config.yaml
num_attention_heads: 4
num_key_value_heads: 4
norm_place: "pre"
positions: "rope"
learning_rate: 0.00326
warmup_steps: 56
decay_fraction: 0.623
max_seq_len: 1024
doc_mask: true
max_steps: 3042
Each number is 128 + 32 x the weight over its row's rms, rounded and kept within 0 to 255. Layers, rows and columns count from 0. The size above them is the row's rms in percent of the matrix's.

# layer 2 MLP down (transposed), 2048x512, rms 0.0936, rows 1504-1516, columns 256-383
size [ 93  81 101  98 100 103 107  98  97 103 100 105 101]
[[125 106 169  79 122 134  74 132 160 176 116 155 167 131 157 133 128 147 145 143  93 118 165 129 174 163 130 122 255 109 126 156  76 117 133 151 151 122 146 146 141  97 125  66 125  77 113 198 199 192 113 169 129 111 153  98 108 124 135  94 149  96 140 132 102 118 105 184 135  52 139 139 148 142 160 182 106 116 126 125 144 222 147 126 128 122 178 162 137 184  54 118 146 163  93 127 109 169 177 144 100 150 107 131 142 109 137 100 171  99  95 103 139 169 149 146 176 128 139 136 137 110 143 102 157 139 115  76]
 [167 111 118 104 195 150 103 157 128 105  77 114  96  93 123 126 107  46 171 114 187  96 164 154 179  66 144  94 205 116 117 121 140 130 211 134 128 134 146 149 127 139 109 105 129 131 106 109 178 125 210 150 139  89  78 105 135 120 113 105 104 113 139  92 148  95 171 147 159 117 139 106 117 204 129 118 154  98 156 128 103 100 133 171 162 135 108 174  80 134 128 124 200  76 107 113 132 109  97 107 158 190 119 113 123 140 157 106 103  77 130 155  59 106 167 113 113 192 111 137  97 177 126 105  72 146 191 144]
 [113 122 132 135  73 151 183  76 125 139 163 170  94 153 122 122  72 136 167 121 109 145 130 115  78 117 136  73 174 140 129 132 190 151 145 101 104 123  82 124 150 134 147 128 179 123 119  98 170 170 122  67  71  88 171 139 126 155 128  86 103 146  80 159 161 140  96 175 161 148  93 147 160 118 170 139 130  73 158  97 114 135 151  91 120 102  74 172 119 115 167 110 113 122 109 127 167 148 117 141 179 138 139 140 119  83  82 104 149 183 106 103 103 127 133 139 146 144  91 118 116  98 113 160 151 121 138 163]
 [ 93 140 171  91 133 139 154 151  89  65 122  96 119 202 151  70 111 141 119 167 129 101 156 148  96 156 115  89 255 112 154 134  94 130  95 144 103 148 122 160  84 125 120 119 108  90 101 101 172 170 101 187 100 186 149 108 131 115 145 116 163 121 191 184 133 114 141 148 119 129 160 125 146 157 102 195 147 107 120  45 116 149 119 180 134 114 120 158 111 125 132 118 114  99  68 132 176 181 151 132 133 159 134 103 114 166  57 149 142 106 137 115 115 137 103 164 168 128 114 132 138 109 114 101 133 148 150  81]
 [188 158  93 135 113 114 125  69 167 123 151  95 115 124  85 114 160 162  99 114 124 100  84 112  90 118 130 194 164  82 115 144 131 128 128 141  80  42 140 132 100 108 167 142  43 196 120  94 153 149 131 138 153 117 100  75 125 177 160  97 133 125 135 127 164  31 148 111 116 120 148 131  78 100 139  96 118  91 167  40 107 173 145 109 120 109 134 119 106 188 122 134 102  65  92  84 125 143 186 127 132 145  73  64  95 131 109 162  97 185 142 127 107 156 106 101  73 125 151 185 156  78 146 149 147 151 111 163]
 [ 76 185 179 113 127 158 150 123 158  56 189 137 126 111 140  95  54 106 120  87 132 117 102 119 110 123 150 135 167 133 136 131 156 146 163  66 117  91 162 141 157 103 153 124 151 121 112 126 172 121 199 136 117 128  89  73  76 117 117 161 108  88 131 106 140 112 134 109 113 188 132 114 124 126 154 104 150 115 177 159 115 125 157 124 123 149 212 161  73 106 110 160 162 151 123 129 104 144 109 113 131 164  88 119 164 122  82 153 126 141 207  46 199  84 160 131 147  92 162 104  96 169 116 163  50 129 146 122]
 [131 123 129 132 170 109 125  39 131 103 174 106 132 123 156 125 122 153 144 148 100 156  82 138 159 118  77 136 112 127 121 148 153 129  92  84  83 100 129 117  86 144  99 148 119 176 135  76 209  54 145  92 109 131 155 174 138 116 133 169 107  54 153 144 108 138 150  88 128 186 109 142 104 191 118 130 101  83 160 141 116 118 156 161 154  86 134 161 132 139  70 119 129 135  92 119 144 137 158 136 135  97 148 126 133 149 133 137 102 127 148 129 122  90 107 122 116 205 115 101 114 107 141 149 147  64 150 193]
 [160 145 136 154 103 135 112 127 150  84 100 174 137 147 134 159 144 176  84 138  83 166  96 144 142 142  94  77 237 132 137 107 142  97 137  90 112 175 124  74 116 157 114 186 159 116 105 152  91 147 148 135 222 117 175 130 142 116 119 131 155 161 123 123 160 167 106 148 138 120 126 137 147 162 173 117 120  99 120  90  91 166 165 138  95  76 112  68 133  78 131 146 111 136 116 202 131 152 141 105  88  87 151 117  89 151 161 155 131  63 131 137 126  83 157 110 159  83  96  68 128  70 159 100 108 195 115  98]
 [154  97 133 131 163 164 143 114  64 102 128  85 101 123 107 133  65  76 167 135 106  47  93  88 131 124 166 132 134  51 124 111 134 109 113 113  85 107 126 140  88 116 103 176 119 162 142 136 119 176 134 163 109 153 177 119 148 141 105 126 138  35 114  97 118  61 123  91 167  63 123 111 149 143 123 169 175 152 187 108 115  94 143 128 128 182 115  90 175 148 125 128 174 116 111 166 117 159 110 113 124 137 149 160 149 115 116 190  87 136 130  99  49 133 124 114 147 129 113 121 175 135 155 143 101 151 151 147]
 [ 90 101 146 173  67 135  85 153  75 133 113 202 102 127 135 209 146 161 136 134 143  96 132 121 145 117 198 150 165 105 182  79 116 155  95 112 187 181 154 130 102  79 114 125 137 143 109 153 117 109 174 126 155 177 161 108  74 101 126 141 139 106 142 107 121  90 102 113 169 104 135 157 175 174 125  60 144  96 111 129  69 134 112 181 190 128 143 126 162  84 158 125  96 175  98 114  44 112 131 126 154 117 169  74 155 113  66 109  70  62  81 155 166  98 107 170 144  83 119  96 111 157 161 138 135 171  86 162]
 [136 126 150 144 140  84 156 130 127 172 153 138  81 143 124 103 170 106 106 133  73 114 113  58  84 112  74 112 152 146 127 201 119 134  94 147 130 136 134 105  85  86 155 129 114  84  98 123 174 155 132 101 104 115 158 140 137 112  95 146  95 112  97 120 115 132 164 158 120 122 116 112 115 162 126 174 109  85 117 120 113 130 124  97 161 179 136 104  65 196 151  97 129 142 109  35 137 158  83 210 124 126  95 147 173 110 137 147 121  91 139  91 123 119 102 109  93 149 102 102 150 173 145 122 101 111 129 138]
 [124 111 141 141 160  73 188 118 183 121 100 110  87 172 148 108 121 177 145 142 124 172 126 104  90 169  98 185 255 184 168 150 139  81 133  79 119 161 101  53 150 124 141 107 129 170 155 119 125 185 138 148  91 134 123  83 109  88 133  65  59 120 172 175 117 182 179 103 140 126  62  96 125 134 132 128 181 127 148 111 147 177  60 148 146 191 125 146 143 110  58 158 118  88  99 105 137 221 110 120 151 139 102 130 126 139 143 159 141  81 137 125 158 112 133  48 167 116 136 158 123 125  49 102 132 147  85 136]
 [160 173 136 198 181 159 134 131 101 115 133 158  85  87 130 145 128 140 167 112 191 131 127 140 115 131  97 132 161  51 105 128 149  91 171 144  76 111 160 131 153 119 170 123 100  64  94 154 103 131 108 168 132 139 164 179 109 139 121 123 146  60 164 133 199 132 187 148 127 132 108 145 157 156  60 155 173 114  62 167  94 131 150 115 128 152 194 121 129  93  70  69  94  94  92 139 171 137 138 120 133 200 120 118 103 139 188  30 140 122  55 121 119 139 130 162 166 142 153 117 155 192 110 115 110  97 143 116]]
# layer 2 MLP up, 2048x512, rms 0.0977, rows 1505-1516, columns 256-383
size [ 78  95  93 101 109 103 102  97 101 103 104  98]
[[157 121 200 172 103 110 136 147 134  46 119 110  67 159 138  86  96 114 142 142 162 153 150 185 143  82 140 188 133 137 110 131  95 109 120 123 100 112  80 176 162  86 110  43 151 154 126 139 183 148 163 115 133  64 148 186  58 150 166 202  76 100 157  79 164 157 159 143  86 160 120 160 182  91 106  77  96 134 129 156 127  50 112 155 147 138 118 142 155 187 101 184 155  89 146 157 153 125 112 126 120 125  98 129 138  52 119 140  94 146 108  97 134 146 153 170  96 106 130 159 197 152 179  79 143  90 187 118]
 [142  93 149 123  99 100  93 117 112 128 188 106 152 107 110 167 115 146 122 121 141  87 127 123 131 103 137  51 122 107 163 168 143 117 121 122 171 153  58 160 115 184 148 144 102 161 154 113 147 162 159 130 103  66 136 174 154 146 155 139 193 117 121 123 164 102 190 199  87 112 135 151  97 158 122  83 158  99 124 134 120 157 130 173 143  68 134 126 158 101 166  93  55 170 164 104 111 158 103 119 124 152 116 158 153 113 118  81 122 227 162 105  96 148 131 127 145 117 130 102  31 161  59 139 193 100 205 152]
 [103 125 118 154 144  57 119 141 125 117 148  83  94 165 122 157  52 135 198 139 133 141 118 198  95  60 110 122 124  94 182  96 125 121 156 129  68 139 117  90 144  96  98 147 181 108 114 118  98 133 182 176  81 124 181  59 173 165 137 113  85 120  31 155 127 131 138  77 117 130 168  72 173 110 141 153 184  85 146 133 130 166 187 114 160 104 148 125 136 113 134  84 140 132 113 144 109 126 204 146 203 107 123  95 202 130 113 146 140 115 180  85 164 173  54  49 112 111 117 123 104 132 147  69 170 143  47 162]
 [ 51 132 127 122 106 105 129 126 119 118 178 136 125 139 189 144 113 164 125 124 107 151 157 134  69 176 152  90 105 161 136 109 136 112 136  85 163 151 203 134 140 143  67 124 107 114 123  85 128  87 127 118 111 117  96 118 162 184  87 153 129  76 136 127 142 137 192  83 133 192 196 107 136 141 140  93 152 136  50 175  93 140 139 101 132 114 102 123  68 152 141 111 160  81 160 131 117 174 160 117 136 152 117 180 178  72 149 179 109 117 146 129 135  87 150  56 116 127 119  80 150 157  96  96 166 136  58 119]
 [ 85 110  90  94  88 108 148  85 157 126  94 157 132  46  88 151 158 169 140 123 107 157 159 179 169 149  86 132  96 160 102 120 113 120 187 151 143 110 146 104 142 138 147 122  83 145 153 135 168 155  98 127 139 107  75  96 168 122 200  90 140 106 110 102 107  72 110 118 181 109 127 123 149 128 170 143 130 125 167 158 132 126 131 109 145 130 143 124  87 114 102 110 133 167 139 113 121 146  93 129 154 125 139  98  77 191 140 108 160 139 139 123 176 152 139 106 127 124  79 136  98 114 132  85  79 141 119  97]
 [122 105 117 132 154 144 164  98 102 113 142 131 118  97 185 139 190 139 172 149 143 112  84  85 148 145 114 113 106 173 132 152 174 120  99 131 149 130  65 112 113 145 139 128 111 139 182  60  97 171 121 152 157  86 119 154 104  98 114 195  90 157 170 149 156 158 117 115  83 145 151 143 152 107 157  95  99 138 136 109 149 139 113 121 147 117 118 137 153 133 131 113 178 123  57 147 193 114 147 118  97 137 134 142  95 159 127 143 156  97 127  94 159 111 138 164 147 125 178 146 106 157 118 156 128 130 175 184]
 [154 101  83 146  80  78 124 186 111 124  83  87 128 138  73  87 120 185 116 116 102 125  92 170  63  86 126 160 103 119 144  96  87  81 143 177 123 156 118  96 129 112 156 104 148 137 145 144  95 145 174 135 129 152 164 119 175  68 126 142 102 143 105 144 127 113  96 107 132 118 185 111  69 165 122  84  88  88 172 163 127 102 221 141 126  47 138  95 125  83 154 128 106 168 146  95 116 163 135  86 114 172 103 168 181 144 122 105 144 174 124  67 185 124  85 134 149 112 122 145 164 103 100 132 143 137 156 183]
 [ 96 131 111 166  98 133 159 123 150 147 167 133 112  77  70 148 138 111 141 148 147 144 129 129 119  99 151 109  95 147 100  70 158  85  60 179 107 163 154 122 140  94  84 149 108 162 164 101 118 103 143 104 142 108 140 150 103 150 157 118 129 128 101 110 123 110  82 131 147 122 138 156 122 128  89 130 186 127 120  95 164  30  89 121  99  88 121  99 146 127 140 193 166  76 167 153 104 150  82 133  59 125 129 120 159 115 103 163 152 147 130 105  71 143 162 153 146 107  50 128 147 168 184 130 126  90  99 119]
 [123  79  78 133 149 119 128  88 101  71 142  80  85 126 202 166 171 141 202 143 114 133 150 107 139 180  90 110  92 222  66  93 142 175 144 162 182 182 148  68 157 196 145 133 121 193 125 102 148 110 172 150 127  68 159 120 119 164 118  90 136 138 134 109 145 147 159 132 166 149 162 132 127 110 103 184 152 162 126 141 126 164 129 140 116 191 144 134  97 140 144 160 150 117  85 107 203 150 114  48  86 122 199 109 140  97 126 169  96  99  89 141 140 153  99 103 122  80  83 164 188 127 119 111 120 153 148 111]
 [187 136 124 127 151 105  96 115  96  79 171  53 101 195 109 148 134 117 137  85 184 145 138 131 186 103 188 110 137 123 128  87 111 126 153 128 152 100 160 139 103 128 103 176 188 148 121 176  99 116 154 177 151 160 163 106  84 144 135  94  80  72 108 101 167  90 144 214 154  88 176 144 135 183 144 137 104 149 144 129  97 185 124 102 116  93 174 128  55 140 176 133 140 148 112  97 155 111 145 161  97 175 130  80 129  57 156 100 120 105 119 169 104 134 113 176 116 160  97 173 111 122 166 101  86 119 140 126]
 [100 125 107  92  97  67 123 149 125 116  67 132 122 132 122 144 163 172 172 165  77 157 139 175  91  73 139  58 116 117 106 139 124  89 133 157 150 155 120 111 118 126 136 108 103 126 163 186 112  85 181 106 141 122 183  94  86 173 164 105 122 103 109 212 123 114  89 125  82 131 178  98  95 125 150 115 155 166 106 113 126 127 107  44  97 111 135  89 161  66 145 108 119  96 189  40 135 119 117 105 209 124 172 134 132 139 180 127 163 120 117  79 135 130 196 104 149 163 117  75 193 107 182  92 122 110 118  70]
 [179  96 128 183  95 143 138 115 124 126  96 111 115 112  88  75 141 178 140 133  55 149 111 137 136 103 136 138 113 143 125 148  89  85 106 122 114 101 146 113 110 180 119 114 162 142  65 143 109 143 146 146 125  66  58 156  90  77 162 135 161 143 129  74 146 165 168 152 143 144 123  92 218 132  86  90  89 110  95 111  60  89 166 135  98 103 143 178 139 163 121  81  72 124 134 108 111 162  73 135 158 177  86 131 138 167 114  80 173 192 176 176 119 128 101 118 108 159 144 107  57  87  95  97 129 110 184  94]]